From a checkpoint of a small transformer trained on Wikipedia.
Architecture: LayerNorm before each block, no position embeddings, tied embeddings, ALiBi.
Training: a variant of Adam for these matrices, 900M tokens, 13730 steps.
Each number is 200 + 40 x the weight over its row's rms, rounded and kept within 0 to 999. Layers, rows and columns count from 0. The size before them is the row's rms in percent of the matrix's.

# up: layer 2 MLP up, 2048x512, rms 0.0358, rows 705-804, columns 480-511
# down: layer 2 MLP down (transposed), 2048x512, rms 0.0319, rows 705-804, columns 480-511
up705,103,193,223,172,169,183,274,133,228,269,176,253,163,147,172,180,239,151,170,203,243,130,220,240,109,202,210,191,146,160,232,220,219
down705,105,280,214,156,148,226,157,197,168,211,160,233,223,170,221,233,202,174,193,152,191,190,132,247,226,199,268,168,188,239,169,165,182
up706,112,238,215,86,156,178,282,300,197,157,206,203,196,190,203,177,233,203,258,227,190,227,189,176,231,170,219,175,206,232,271,228,179
down706,113,197,156,121,166,217,131,227,228,147,178,177,176,172,203,188,224,191,233,203,217,294,125,223,212,239,170,212,264,224,213,232,259
up707,094,225,149,195,168,227,118,215,202,160,237,137,167,238,160,226,177,224,215,247,173,136,243,292,210,232,225,209,248,164,203,182,213
down707,094,229,189,195,113,277,198,235,163,232,221,298,200,112,252,149,258,217,220,255,221,197,256,156,201,175,205,158,245,209,188,145,200
up708,103,124,182,190,219,184,219,304,178,178,151,293,243,226,210,208,220,147,197,255,185,143,217,209,240,161,243,207,185,275,202,212,242
down708,104,228,173,207,207,238,145,203,149,168,205,112,247,174,254,160,183,201,197,168,147,244,202,225,153,217,189,227,218,189,213,152,123
up709,096,135,200,252,169,165,146,284,157,239,226,229,145,184,159,209,278,203,226,190,166,265,216,244,183,229,166,258,162,200,215,153,244
down709,090,146,138,186,141,257,174,211,182,260,200,236,125,190,160,206,209,167,191,259,221,144,145,215,159,170,140,194,244,188,198,243,138
up710,114,207,151,199,202,207,257,163,198,186,161,241,165,165,171,200,179,181,261,261,185,167,230,197,198,179,219,215,164,123,201,205,184
down710,117,259,157,155,162,211,129,129,225,204,184,242,149,235,151,197,155,183,217,183,149,181,228,188,274,187,173,278,181,119,168,183,250
up711,097,241,177,193,138,176,176,196,171,158,254,226,185,141,272,155,122,231,212,281,164,201,183,204,198,173,193,184,176,130,214,244,226
down711,092,161,202,148,205,146,150,215,159,253,134,194,184,258,184,257,337,154,230,175,263,136,227,187,173,185,238,199,211,259,165,229,243
up712,106,261,216,181,202,169,213,171,165,238,132,276,229,168,180,162,203,236,156,271,228,185,225,179,160,242,226,268,315,182,206,228,184
down712,111,231,227,170,149,219,232,218,259,182,177,199,209,195,223,194,250,188,188,166,206,177,184,213,276,207,174,229,205,220,229,129,213
up713,109,166,160,216,200,208,185,238,140,190,229,196,171,196,143,194,220,204,152,181,222,212,256,143,183,141,245,215,164,148,220,128,222
down713,102,149,181,217,192,203,173,285,238,256,197,254,220,140,246,153,240,228,198,149,160,226,271,238,198,220,163,220,166,208,165,150,168
up714,100,147,243,183,134,184,168,159,311,216,240,195,171,140,170,204,147,169,202,265,66,149,164,260,127,230,170,271,232,233,152,252,214
down714,096,182,144,150,182,231,241,123,199,151,189,175,206,175,206,295,165,185,234,172,212,190,192,206,249,167,238,189,136,212,162,181,157
up715,091,337,184,201,144,184,172,242,176,242,203,237,150,222,295,208,172,219,199,229,276,207,214,208,225,153,247,286,232,202,242,168,306
down715,085,129,203,145,216,210,210,163,230,186,177,165,198,188,205,243,207,187,210,191,101,174,247,231,155,184,176,227,229,186,156,190,197
up716,076,185,200,227,196,226,135,264,151,160,126,198,179,217,236,187,211,249,178,192,179,206,344,255,242,252,222,197,238,226,185,191,187
down716,077,117,191,178,170,159,157,190,220,173,196,241,245,262,158,226,229,186,195,214,215,166,206,177,177,178,223,254,154,217,190,195,163
up717,103,169,158,158,236,148,309,255,208,198,189,292,225,171,194,156,195,174,227,222,198,186,239,162,188,143,194,290,165,201,222,241,228
down717,102,228,162,172,181,232,195,158,185,260,164,230,188,252,236,233,220,160,163,165,237,200,208,156,292,173,201,234,234,210,152,221,192
up718,105,240,202,141,206,209,248,265,237,184,177,197,141,211,269,177,250,165,251,170,199,136,92,198,272,187,200,262,246,209,211,153,181
down718,100,208,195,280,125,196,156,182,135,145,234,189,180,141,198,249,178,262,195,147,146,199,240,172,197,171,294,258,260,165,124,264,258
up719,081,187,132,182,282,138,219,154,259,181,236,184,234,269,158,158,218,211,268,184,240,173,181,193,235,116,259,190,306,92,187,265,145
down719,097,171,170,228,172,184,244,236,105,244,207,189,229,141,267,255,209,179,159,177,203,197,208,98,168,239,183,182,189,163,251,199,249
up720,087,202,158,214,219,210,135,216,156,224,209,230,206,182,157,205,115,196,232,195,84,221,269,211,122,200,247,168,180,192,213,257,248
down720,083,229,298,178,132,259,208,228,238,183,154,237,189,201,215,197,218,147,191,206,275,135,180,174,232,219,151,308,292,258,114,146,126
up721,087,226,206,199,207,199,183,155,200,178,174,226,159,178,226,145,191,163,200,157,159,152,159,254,116,180,256,170,159,225,170,234,203
down721,083,160,208,181,147,224,148,276,158,249,170,198,269,225,221,258,253,142,270,211,195,237,255,178,249,197,126,141,201,142,228,219,245
up722,104,252,170,178,211,125,244,202,237,233,273,175,193,205,246,186,183,234,140,155,163,200,201,210,261,201,266,196,240,151,186,211,277
down722,105,192,217,186,210,217,266,130,199,197,133,249,268,181,255,182,180,170,192,213,170,185,220,266,166,185,173,217,267,185,165,230,124
up723,087,223,212,202,211,199,167,157,231,229,181,224,176,209,210,237,233,274,218,222,141,248,169,194,198,220,217,171,274,197,180,184,278
down723,092,201,230,192,192,265,156,137,309,237,128,171,255,152,197,198,219,199,100,292,262,246,222,185,197,169,216,189,147,243,165,203,132
up724,090,208,173,183,168,155,249,191,160,223,281,303,102,186,201,154,199,201,214,184,207,239,230,172,235,164,158,177,151,209,153,212,260
down724,087,216,183,238,168,292,231,153,170,222,241,192,244,210,254,244,143,230,142,140,240,107,197,267,190,220,241,300,214,199,226,133,149
up725,112,181,130,180,193,164,231,175,142,194,156,173,201,179,145,139,193,264,219,233,153,188,179,180,201,220,241,198,214,239,208,202,194
down725,117,201,209,147,196,235,197,187,149,212,145,193,221,213,148,176,249,264,168,228,289,187,236,252,187,231,204,275,192,256,146,171,144
up726,092,236,129,189,131,207,204,218,195,177,214,216,153,158,276,235,164,164,257,205,228,203,191,195,224,175,208,214,144,203,224,197,172
down726,093,148,276,174,249,276,202,155,164,166,253,186,261,278,130,231,180,184,195,234,184,178,257,171,167,184,234,206,267,225,160,223,237
up727,101,204,182,177,212,164,255,273,232,226,224,254,223,110,217,177,268,138,239,230,121,177,242,210,141,224,179,157,231,151,226,220,303
down727,106,120,147,164,172,174,257,239,169,269,203,236,278,170,143,143,239,223,240,232,254,129,258,193,228,254,173,209,196,169,222,92,271
up728,105,155,165,190,207,165,256,231,192,204,244,235,235,205,233,155,199,193,159,164,99,231,183,163,172,267,188,218,189,219,240,199,223
down728,113,257,114,141,152,177,240,198,240,189,178,131,178,219,244,188,197,191,131,241,176,174,221,190,246,214,213,198,244,228,229,158,111
up729,091,216,223,100,152,221,217,336,243,228,217,180,196,162,221,119,210,218,184,143,146,268,233,208,250,237,215,192,199,157,171,197,201
down729,098,180,199,237,162,247,170,182,269,146,246,272,218,214,195,198,202,179,261,233,218,167,228,232,223,166,281,164,148,224,182,217,181
up730,102,191,170,143,182,118,239,227,207,228,260,177,196,168,262,203,231,223,205,201,181,183,184,234,170,176,161,234,172,268,204,242,128
down730,094,122,195,191,188,201,293,180,172,144,240,182,197,151,157,245,223,214,219,236,231,190,204,170,172,246,190,165,224,199,173,242,193
up731,105,205,233,221,149,157,166,201,158,255,146,197,244,171,232,173,200,188,159,178,186,223,271,202,186,143,227,183,208,227,207,186,197
down731,114,229,152,214,190,216,182,159,262,198,197,177,209,253,201,243,213,143,178,178,181,232,230,270,198,144,175,197,203,245,182,216,155
up732,085,176,188,174,176,161,263,204,207,151,138,192,192,192,216,150,131,203,245,189,181,241,310,248,192,273,201,206,180,183,199,185,222
down732,082,228,240,164,170,223,174,228,157,197,192,204,204,193,207,167,250,215,62,245,269,201,163,191,185,121,253,196,262,258,184,181,168
up733,104,250,133,165,220,188,203,273,194,192,178,220,161,120,214,249,261,141,178,221,122,170,196,201,189,154,184,255,232,191,219,245,214
down733,106,258,165,169,191,254,231,270,243,194,199,182,167,169,200,195,133,241,188,241,244,177,236,245,189,151,189,250,166,213,188,248,190
up734,111,187,215,162,181,144,195,220,247,271,278,168,214,198,222,142,186,237,253,210,175,257,181,226,223,193,227,181,187,181,281,169,257
down734,119,201,168,207,150,141,224,187,146,230,240,169,167,196,203,242,183,239,167,268,106,214,203,201,203,169,198,224,161,197,251,116,237
up735,108,160,222,130,190,199,233,255,186,167,202,273,183,209,250,192,194,209,248,148,184,163,246,220,180,257,223,184,245,188,221,187,147
down735,104,218,186,208,201,182,225,194,181,218,152,207,138,272,195,130,178,151,240,213,203,104,239,234,211,210,167,174,222,195,157,228,239
up736,105,215,151,145,174,168,218,177,199,226,199,292,179,213,232,162,260,190,174,178,200,184,148,228,169,174,175,135,174,225,176,145,175
down736,116,139,198,156,228,165,172,206,135,188,244,236,166,172,165,127,180,211,229,228,192,188,214,177,203,234,168,222,254,175,234,175,174
up737,089,112,165,149,200,162,221,348,233,109,153,204,235,236,212,167,169,131,174,232,244,269,214,194,264,173,220,181,203,211,152,205,157
down737,087,179,248,262,212,218,205,214,177,216,166,223,217,135,198,277,103,208,213,175,212,282,150,166,162,154,180,198,187,143,149,195,184
up738,104,182,191,184,243,189,213,192,181,160,201,204,215,264,142,104,178,188,125,284,135,113,166,273,202,213,204,156,215,193,207,172,146
down738,108,193,177,202,222,213,179,167,164,225,166,173,144,216,202,224,228,204,204,177,197,239,179,267,122,115,231,223,209,164,198,203,153
up739,102,161,197,291,190,191,212,205,244,247,186,221,197,232,118,193,171,231,218,187,210,167,204,242,269,176,320,168,182,152,260,233,217
down739,104,183,176,276,152,226,140,221,214,214,229,213,176,210,249,215,201,224,263,255,182,306,294,191,291,210,207,241,170,231,208,115,211
up740,095,196,168,167,199,164,255,197,221,159,256,202,177,192,153,195,127,197,213,231,233,193,218,229,201,129,266,216,146,172,242,244,139
down740,095,219,249,226,226,177,218,249,249,182,214,230,221,260,244,161,216,179,240,143,157,193,168,233,202,203,243,167,159,204,175,129,293
up741,102,221,259,186,164,132,245,261,195,274,209,194,192,238,180,178,238,161,177,220,221,222,250,258,209,187,209,152,183,157,273,206,262
down741,098,124,196,130,243,208,180,161,195,212,174,161,239,209,177,200,118,211,285,134,120,112,141,237,204,187,218,211,149,179,203,165,233
up742,108,186,184,122,289,133,250,203,172,190,243,158,131,183,211,212,179,237,88,148,214,258,132,205,160,197,210,147,142,192,241,239,195
down742,099,194,249,184,127,184,246,205,234,215,114,270,212,191,263,182,215,166,250,179,245,213,198,127,155,200,249,138,208,160,223,196,214
up743,103,281,184,194,159,116,237,178,248,263,196,229,191,208,204,192,220,224,178,228,206,143,221,175,185,281,188,106,215,73,195,179,163
down743,108,168,196,246,215,181,228,160,140,187,209,213,233,176,212,242,298,228,194,150,174,188,128,181,178,167,238,149,184,191,188,254,205
up744,091,199,270,215,209,208,138,202,177,129,226,222,266,196,223,200,178,236,192,165,233,165,178,262,139,239,248,113,184,190,216,222,220
down744,101,191,203,255,218,142,258,211,178,169,238,77,189,226,102,222,169,138,242,206,175,290,113,203,258,106,163,250,197,231,194,216,165
up745,095,112,201,200,152,185,184,198,169,166,225,195,200,216,208,145,257,235,237,223,134,177,214,158,227,217,218,186,231,162,198,261,184
down745,091,142,182,225,219,165,205,210,229,220,193,178,214,180,146,229,225,174,195,227,112,272,240,265,174,192,150,216,152,253,281,206,171
up746,109,133,173,165,205,197,212,141,198,208,228,218,230,145,179,175,136,217,246,270,243,178,232,207,245,154,219,201,159,124,155,232,158
down746,110,163,184,207,213,225,185,210,170,166,161,222,214,147,189,186,203,218,189,108,181,259,182,190,161,249,162,172,281,255,192,168,259
up747,098,247,204,148,219,197,165,140,114,194,158,260,197,110,222,192,295,199,245,218,147,188,205,185,176,219,239,197,235,164,211,248,168
down747,109,255,186,177,246,227,296,208,194,171,207,176,242,219,221,179,248,128,170,92,176,230,146,192,298,233,181,228,274,217,184,208,211
up748,108,230,153,156,77,80,234,192,238,207,212,279,124,247,194,164,190,219,238,245,230,222,244,157,185,176,226,150,225,108,211,214,203
down748,098,207,186,213,222,162,230,180,187,144,190,223,155,201,193,251,206,231,227,183,150,179,234,52,243,188,198,155,194,139,202,213,230
up749,115,180,148,116,234,180,205,225,243,202,199,228,162,104,238,141,262,145,230,238,153,182,218,159,192,213,215,196,212,203,228,222,253
down749,119,279,185,216,209,266,259,130,226,191,181,171,180,223,227,213,124,240,167,227,146,243,209,203,199,186,217,192,204,185,226,193,206
up750,099,183,213,202,194,198,166,186,153,158,165,238,213,181,163,251,173,257,185,186,194,208,208,182,173,178,229,165,219,221,251,237,297
down750,106,210,152,186,209,208,209,278,259,153,207,92,216,280,177,193,248,147,179,261,261,159,237,236,228,175,236,251,127,166,242,153,216
up751,103,160,168,199,209,199,269,300,215,142,227,197,257,216,205,171,231,180,160,272,247,226,261,162,194,73,272,227,199,201,212,293,185
down751,109,114,211,202,207,212,194,238,163,253,179,132,225,255,179,230,119,139,234,228,134,159,214,223,277,231,218,236,220,221,203,206,157
up752,081,141,190,231,178,184,163,166,224,165,180,176,214,213,195,170,232,211,209,199,244,151,211,268,262,265,224,191,146,163,163,210,127
down752,083,249,189,221,214,238,288,189,203,182,203,219,191,143,171,199,202,183,218,201,220,198,201,291,114,107,224,213,197,256,203,143,205
up753,104,156,184,191,189,196,195,248,212,223,160,212,207,230,123,230,226,259,178,202,260,210,244,209,158,124,196,170,227,181,164,204,154
down753,104,201,132,242,184,144,190,242,209,274,235,223,134,262,255,200,227,263,172,149,147,245,189,218,182,182,139,195,204,174,238,197,222
up754,085,168,197,229,258,224,198,171,231,170,231,224,168,184,204,168,204,180,226,259,188,231,204,172,248,183,227,156,231,170,183,218,170
down754,090,220,158,183,185,221,83,182,192,159,172,186,192,165,170,162,249,222,214,222,203,252,282,203,262,233,173,264,285,262,212,236,173
up755,085,189,179,163,144,185,264,253,232,98,248,223,180,214,187,174,211,237,239,173,173,189,183,211,194,269,228,193,190,218,249,215,136
down755,077,148,181,217,227,204,135,186,180,298,231,211,214,223,247,238,134,224,214,279,274,198,170,224,108,193,171,182,199,267,226,210,190
up756,101,189,193,194,204,157,267,232,213,244,228,195,232,192,148,158,160,173,155,170,108,185,181,166,154,160,223,121,177,186,263,214,170
down756,104,132,234,206,97,181,228,161,215,212,173,196,171,155,263,241,189,264,170,151,177,194,226,185,298,281,170,171,226,211,238,184,153
up757,106,129,183,169,196,178,241,217,265,175,241,162,264,207,253,131,154,172,180,254,168,170,182,249,186,173,212,200,240,200,202,208,268
down757,111,212,209,201,249,244,199,252,195,130,233,175,263,216,193,233,206,174,189,216,214,116,228,324,207,185,186,246,195,230,165,196,186
up758,096,188,133,159,196,137,241,242,313,193,158,252,158,252,190,193,190,206,163,87,251,230,198,183,166,224,274,137,201,188,240,169,177
down758,100,183,244,223,201,240,158,137,271,168,192,180,170,232,257,175,225,112,211,215,154,131,256,168,153,119,251,205,219,246,226,185,189
up759,104,224,182,245,180,202,236,194,189,125,219,212,149,167,224,197,275,201,195,162,73,222,192,246,222,195,172,255,222,147,186,201,192
down759,097,194,173,214,162,152,210,199,275,172,168,224,163,178,137,220,190,255,199,151,173,223,170,179,203,203,257,205,300,213,229,214,256
up760,086,231,126,122,148,185,195,190,257,182,225,265,204,187,246,142,170,101,200,257,149,175,161,216,221,160,239,195,171,253,225,232,144
down760,088,198,264,213,185,201,195,151,214,165,120,172,217,182,222,108,197,200,189,203,205,221,255,310,239,191,178,211,236,205,136,180,230
up761,102,156,160,141,242,163,216,184,214,134,271,237,232,211,194,141,201,218,147,269,197,164,242,231,144,278,212,201,201,204,204,141,200
down761,112,256,170,223,180,172,179,143,171,188,216,209,93,215,305,142,258,115,205,117,224,178,198,238,228,235,216,137,175,122,185,122,172
up762,101,187,161,141,215,192,216,197,220,189,194,177,154,204,227,143,227,186,176,131,191,238,177,210,244,198,250,252,208,189,213,233,267
down762,107,303,183,190,176,128,171,178,245,139,194,180,144,231,274,141,196,134,224,132,216,205,204,268,134,109,192,170,234,202,207,137,178
up763,085,155,181,165,252,120,209,153,198,221,224,220,241,196,111,181,267,175,194,250,223,229,145,221,221,223,186,188,190,169,227,218,197
down763,094,257,243,181,170,227,183,185,170,137,204,165,180,196,213,209,168,197,182,218,164,250,235,193,193,199,264,197,142,205,226,221,210
up764,099,181,202,134,212,176,294,249,199,205,228,182,204,177,204,204,309,216,183,191,223,182,149,163,118,273,176,125,262,141,195,253,200
down764,093,197,168,186,169,193,180,240,249,276,229,226,239,236,172,202,185,170,221,246,236,191,176,143,212,191,206,164,219,152,199,198,284
up765,104,223,154,204,164,222,234,208,169,221,131,265,195,155,216,175,296,143,153,157,222,118,234,196,215,202,214,258,246,166,176,240,234
down765,102,175,166,171,186,216,238,185,190,184,246,244,172,230,257,192,124,206,182,216,182,171,218,173,184,154,210,253,265,205,183,233,189
up766,118,200,130,159,141,174,152,146,233,162,173,230,146,108,201,186,216,226,280,201,196,213,243,171,274,217,208,183,219,169,186,198,167
down766,104,243,149,147,189,204,162,131,190,170,195,198,187,130,241,235,136,128,223,164,226,161,166,196,181,126,188,135,208,202,212,221,123
up767,110,250,131,152,215,192,229,233,217,219,258,269,121,182,217,131,207,205,199,241,189,176,212,272,259,242,205,172,154,146,233,164,154
down767,113,209,161,209,161,226,201,217,89,147,182,222,201,163,225,256,239,206,224,220,202,195,201,316,255,153,206,214,195,164,211,189,203
up768,075,144,177,156,189,146,213,234,211,150,195,302,173,213,186,187,225,218,168,172,235,213,248,203,197,210,216,130,176,205,196,143,228
down768,087,195,235,245,162,268,217,145,226,201,193,197,238,142,231,197,270,163,180,190,231,194,184,204,169,212,209,253,184,203,244,204,261
up769,079,104,141,208,179,160,192,173,201,185,212,202,194,230,154,248,198,223,259,212,142,204,238,187,219,229,254,207,171,155,174,215,215
down769,080,267,250,170,227,189,229,234,232,235,276,209,190,221,178,203,293,170,234,259,187,237,212,194,189,213,196,253,184,249,174,203,161
up770,111,170,127,161,218,173,230,239,262,178,187,246,171,196,280,195,189,175,274,201,196,173,213,207,140,202,215,185,183,200,256,202,217
down770,121,192,169,166,123,237,181,182,228,152,195,225,133,255,271,188,221,182,219,267,230,101,271,174,162,153,215,169,208,226,237,145,286
up771,104,271,208,193,196,192,209,186,172,121,207,217,109,220,203,205,243,213,174,203,161,146,270,256,228,240,207,209,262,165,230,229,241
down771,098,205,142,147,185,223,218,272,198,234,216,220,211,166,212,178,240,182,241,216,133,273,182,204,260,151,218,254,104,231,138,158,145
up772,100,218,123,212,206,222,167,233,266,136,209,208,241,174,215,196,264,211,250,233,127,211,224,154,166,212,209,163,242,202,218,196,163
down772,093,181,202,173,232,181,199,188,147,224,177,143,146,290,196,154,111,177,104,230,178,170,221,166,148,157,221,242,219,216,248,204,214
up773,078,225,196,205,231,150,164,209,287,166,213,206,218,250,210,202,133,227,250,212,286,227,266,150,213,163,250,113,179,118,182,174,168
down773,083,146,167,215,250,167,220,196,241,249,188,141,204,220,122,220,231,188,193,238,172,187,170,173,163,167,183,236,177,190,189,131,169
up774,087,153,167,182,187,138,186,187,223,230,143,131,202,166,173,226,214,212,230,189,206,263,122,175,185,112,216,208,181,204,188,296,223
down774,088,157,213,226,194,228,148,201,185,213,142,166,201,258,135,108,212,187,135,205,237,229,215,158,162,173,177,187,290,153,199,230,168
up775,075,226,164,230,199,173,175,147,174,135,191,209,219,167,234,161,166,190,206,154,254,203,308,222,195,155,236,162,81,159,176,163,200
down775,081,167,251,174,204,202,171,148,213,201,257,167,278,177,173,241,146,173,127,187,209,188,103,230,250,244,135,236,241,265,148,188,245
up776,102,266,156,205,207,181,176,216,195,221,160,186,179,161,206,218,232,207,208,214,193,193,224,249,192,178,154,254,278,181,212,259,181
down776,097,235,252,235,132,151,208,170,235,162,230,226,214,159,268,105,232,224,222,168,181,212,204,113,201,202,219,211,216,236,157,247,202
up777,105,108,247,157,177,210,302,210,268,161,182,189,124,170,130,159,297,199,145,190,213,178,215,174,160,152,217,192,236,167,191,252,110
down777,097,250,234,211,174,239,220,209,179,193,238,84,213,219,220,243,292,204,199,174,331,212,182,116,95,241,165,165,195,256,244,205,249
up778,076,168,227,193,200,191,209,150,211,136,105,217,153,180,185,187,222,183,214,145,178,169,195,192,268,286,219,150,166,189,178,262,181
down778,085,173,276,186,228,205,127,208,239,176,187,251,220,124,217,212,221,200,272,263,181,259,253,239,236,184,239,250,191,204,212,163,206
up779,119,150,208,151,187,186,185,257,235,205,173,224,250,210,230,214,192,214,230,190,193,255,289,211,201,203,230,209,175,224,260,232,187
down779,133,311,170,281,171,180,214,240,268,190,175,233,147,181,181,227,236,256,244,244,170,161,205,218,225,230,189,269,183,199,181,182,186
up780,096,133,238,183,169,186,218,219,152,159,136,217,211,216,213,211,228,232,226,168,147,177,270,221,162,216,255,161,206,203,202,178,266
down780,081,228,202,170,209,198,148,188,208,151,166,223,219,203,270,304,201,280,194,221,227,188,163,116,221,191,183,203,205,161,190,219,168
up781,104,214,229,146,145,206,168,148,202,130,152,228,183,232,211,238,204,236,189,171,192,195,164,179,263,208,191,247,195,216,222,222,187
down781,095,228,106,245,168,203,175,274,205,183,236,219,247,138,247,191,174,172,160,196,180,285,224,230,254,179,163,276,176,206,224,166,208
up782,103,169,194,181,201,234,207,203,149,181,192,194,228,196,170,172,190,274,199,192,130,204,222,208,246,149,215,255,257,198,169,286,127
down782,101,124,220,249,216,245,304,177,151,207,258,211,223,177,178,254,212,255,202,204,198,276,197,204,125,245,188,204,168,134,184,198,136
up783,105,147,109,199,199,197,196,183,202,89,221,232,146,193,174,181,246,263,219,245,202,187,237,180,188,234,172,164,155,208,186,246,155
down783,103,197,269,156,132,254,250,170,263,207,238,206,192,200,182,187,224,243,136,177,241,222,211,147,211,211,221,138,237,197,261,209,196
up784,085,176,239,190,231,207,187,250,196,167,213,191,157,202,232,170,169,166,260,146,204,161,226,200,224,206,249,166,193,201,235,196,208
down784,090,139,192,239,219,230,290,179,304,251,188,157,217,210,218,200,184,186,228,201,87,263,169,212,183,288,132,173,141,254,200,124,211
up785,099,202,165,194,144,139,239,192,129,243,194,195,235,183,191,239,204,201,189,252,196,159,204,208,176,198,205,272,232,189,217,253,166
down785,098,235,229,224,192,214,201,154,175,201,215,219,146,203,180,198,175,139,314,190,179,218,216,186,268,226,237,217,144,182,200,173,274
up786,077,222,177,172,193,180,225,110,147,197,263,160,105,196,202,215,181,250,186,162,105,209,191,164,204,253,217,127,216,206,252,211,224
down786,085,172,256,163,185,209,203,171,147,209,172,204,262,269,252,200,239,211,223,199,202,196,162,197,183,219,145,245,176,213,197,190,163
up787,110,185,193,194,228,140,214,186,248,168,185,220,155,175,124,183,188,233,195,222,209,223,195,126,139,189,213,195,167,142,264,235,162
down787,116,212,267,106,231,239,138,156,192,179,206,207,236,232,267,205,212,192,207,211,163,263,181,196,138,107,178,162,148,192,237,193,146
up788,098,191,228,118,231,121,211,187,194,157,213,249,208,202,154,192,276,195,186,210,160,191,171,228,194,265,177,199,191,196,242,199,206
down788,093,151,157,221,191,223,163,238,210,126,265,155,241,245,164,211,233,242,184,268,209,160,213,158,237,127,151,199,244,223,180,251,219
up789,103,153,186,221,203,196,237,273,175,194,187,246,158,151,137,225,211,173,246,221,168,231,205,230,220,147,204,188,208,178,253,241,249
down789,107,238,144,221,160,197,136,110,238,242,261,241,198,149,262,200,91,170,164,197,207,187,131,197,211,219,242,263,173,205,206,162,204
up790,105,173,129,178,192,166,226,241,262,219,189,208,227,174,277,167,302,180,244,226,145,208,228,219,269,206,177,191,197,202,202,181,209
down790,101,152,175,144,175,245,186,261,166,177,257,145,169,231,196,171,239,248,264,214,89,246,203,318,242,192,252,116,230,191,230,188,163
up791,098,202,147,192,100,185,176,142,169,250,224,235,235,213,188,200,174,222,175,236,174,217,173,224,194,198,266,187,206,160,210,239,268
down791,093,203,172,156,199,195,210,190,182,217,172,142,209,161,216,202,209,216,249,170,187,166,212,277,218,257,218,183,242,209,226,154,184
up792,104,162,227,203,168,166,238,252,185,213,246,195,178,213,211,194,250,201,184,131,120,208,208,272,235,136,225,248,186,232,233,169,302
down792,107,224,222,187,205,192,195,255,159,163,244,155,229,230,218,169,232,145,180,154,151,225,189,174,170,92,169,262,170,172,283,119,212
up793,100,279,226,185,204,102,219,157,249,196,259,260,147,151,260,167,276,270,215,242,242,181,322,189,259,266,209,166,163,189,218,140,245
down793,090,202,177,186,219,174,174,176,207,232,211,121,195,184,256,199,140,229,172,247,179,182,211,193,170,231,232,202,152,178,222,321,205
up794,098,187,237,175,165,160,276,188,194,243,225,224,239,163,296,185,178,213,241,188,134,115,190,241,230,223,247,172,191,198,148,203,222
down794,092,209,185,204,199,211,147,172,192,259,175,202,191,192,180,197,201,157,267,169,233,184,234,135,149,200,202,249,240,134,106,178,175
up795,079,173,227,179,168,134,158,263,218,159,162,201,207,193,126,167,131,247,185,232,157,221,217,228,154,198,227,185,175,210,233,239,268
down795,085,249,202,159,181,237,222,177,170,224,233,231,206,168,165,212,229,198,210,171,253,204,147,152,226,155,169,168,192,162,233,172,175
up796,104,166,224,187,208,172,170,248,163,215,172,262,197,186,158,224,214,190,205,133,173,246,300,169,145,170,195,122,163,173,270,279,204
down796,102,228,223,118,157,241,150,126,256,198,185,182,204,147,254,202,166,159,167,175,202,173,160,192,247,178,173,234,229,203,284,187,203
up797,105,173,217,171,176,198,229,191,229,187,240,213,228,130,166,150,193,177,181,300,176,223,212,305,179,205,238,192,183,205,181,239,224
down797,096,253,146,228,167,211,179,213,205,186,154,140,99,183,229,228,221,194,222,166,210,236,167,265,162,180,228,152,167,225,212,170,216
up798,104,200,141,137,217,156,220,243,141,177,198,228,205,163,231,169,165,181,179,195,158,246,242,190,218,124,230,172,150,216,151,253,166
down798,104,215,198,186,158,195,97,124,177,140,205,227,184,255,158,167,155,221,133,269,209,231,195,280,151,116,168,258,240,190,158,208,172
up799,117,184,242,186,209,214,160,164,277,218,178,175,247,204,221,195,304,283,199,150,180,231,131,135,211,212,237,162,276,137,222,239,174
down799,123,133,194,145,262,257,278,229,207,184,188,219,191,174,136,213,162,171,206,171,114,170,142,243,220,246,211,257,280,205,228,157,113
up800,120,133,199,228,222,197,206,226,152,135,177,260,219,185,207,171,175,206,188,182,217,177,155,189,157,211,235,247,239,193,188,262,254
down800,125,252,208,214,195,229,146,240,241,207,218,120,222,180,171,251,219,252,176,194,239,160,225,233,175,126,124,172,157,224,190,206,196
up801,103,173,218,162,196,214,194,228,213,166,186,259,250,234,174,227,227,229,226,195,158,210,257,199,207,288,205,244,213,194,213,255,232
down801,107,123,235,202,202,169,257,214,223,192,130,232,249,185,207,255,277,208,150,163,181,208,144,222,275,255,174,262,100,125,229,151,206
up802,104,190,159,126,177,179,261,204,223,148,207,253,203,247,249,103,254,200,292,177,199,226,178,157,233,252,190,222,289,163,216,220,187
down802,102,193,225,262,169,135,154,242,133,179,203,120,200,189,255,218,138,209,245,168,314,167,227,221,267,191,219,159,154,174,141,195,217
up803,111,158,141,146,179,185,226,268,243,169,169,242,227,172,175,165,142,233,307,296,108,236,242,192,209,170,250,199,224,165,186,247,212
down803,109,215,266,171,219,194,189,134,276,180,162,163,240,238,138,221,283,222,188,213,173,159,232,209,162,259,180,178,231,157,220,242,182
up804,094,270,155,246,212,140,162,185,271,196,214,222,155,194,188,154,281,232,223,183,212,179,199,199,264,191,216,182,193,182,211,180,207
down804,098,262,163,254,186,198,212,151,232,232,170,135,218,223,150,217,261,241,179,180,221,160,167,252,176,182,239,259,270,212,227,152,201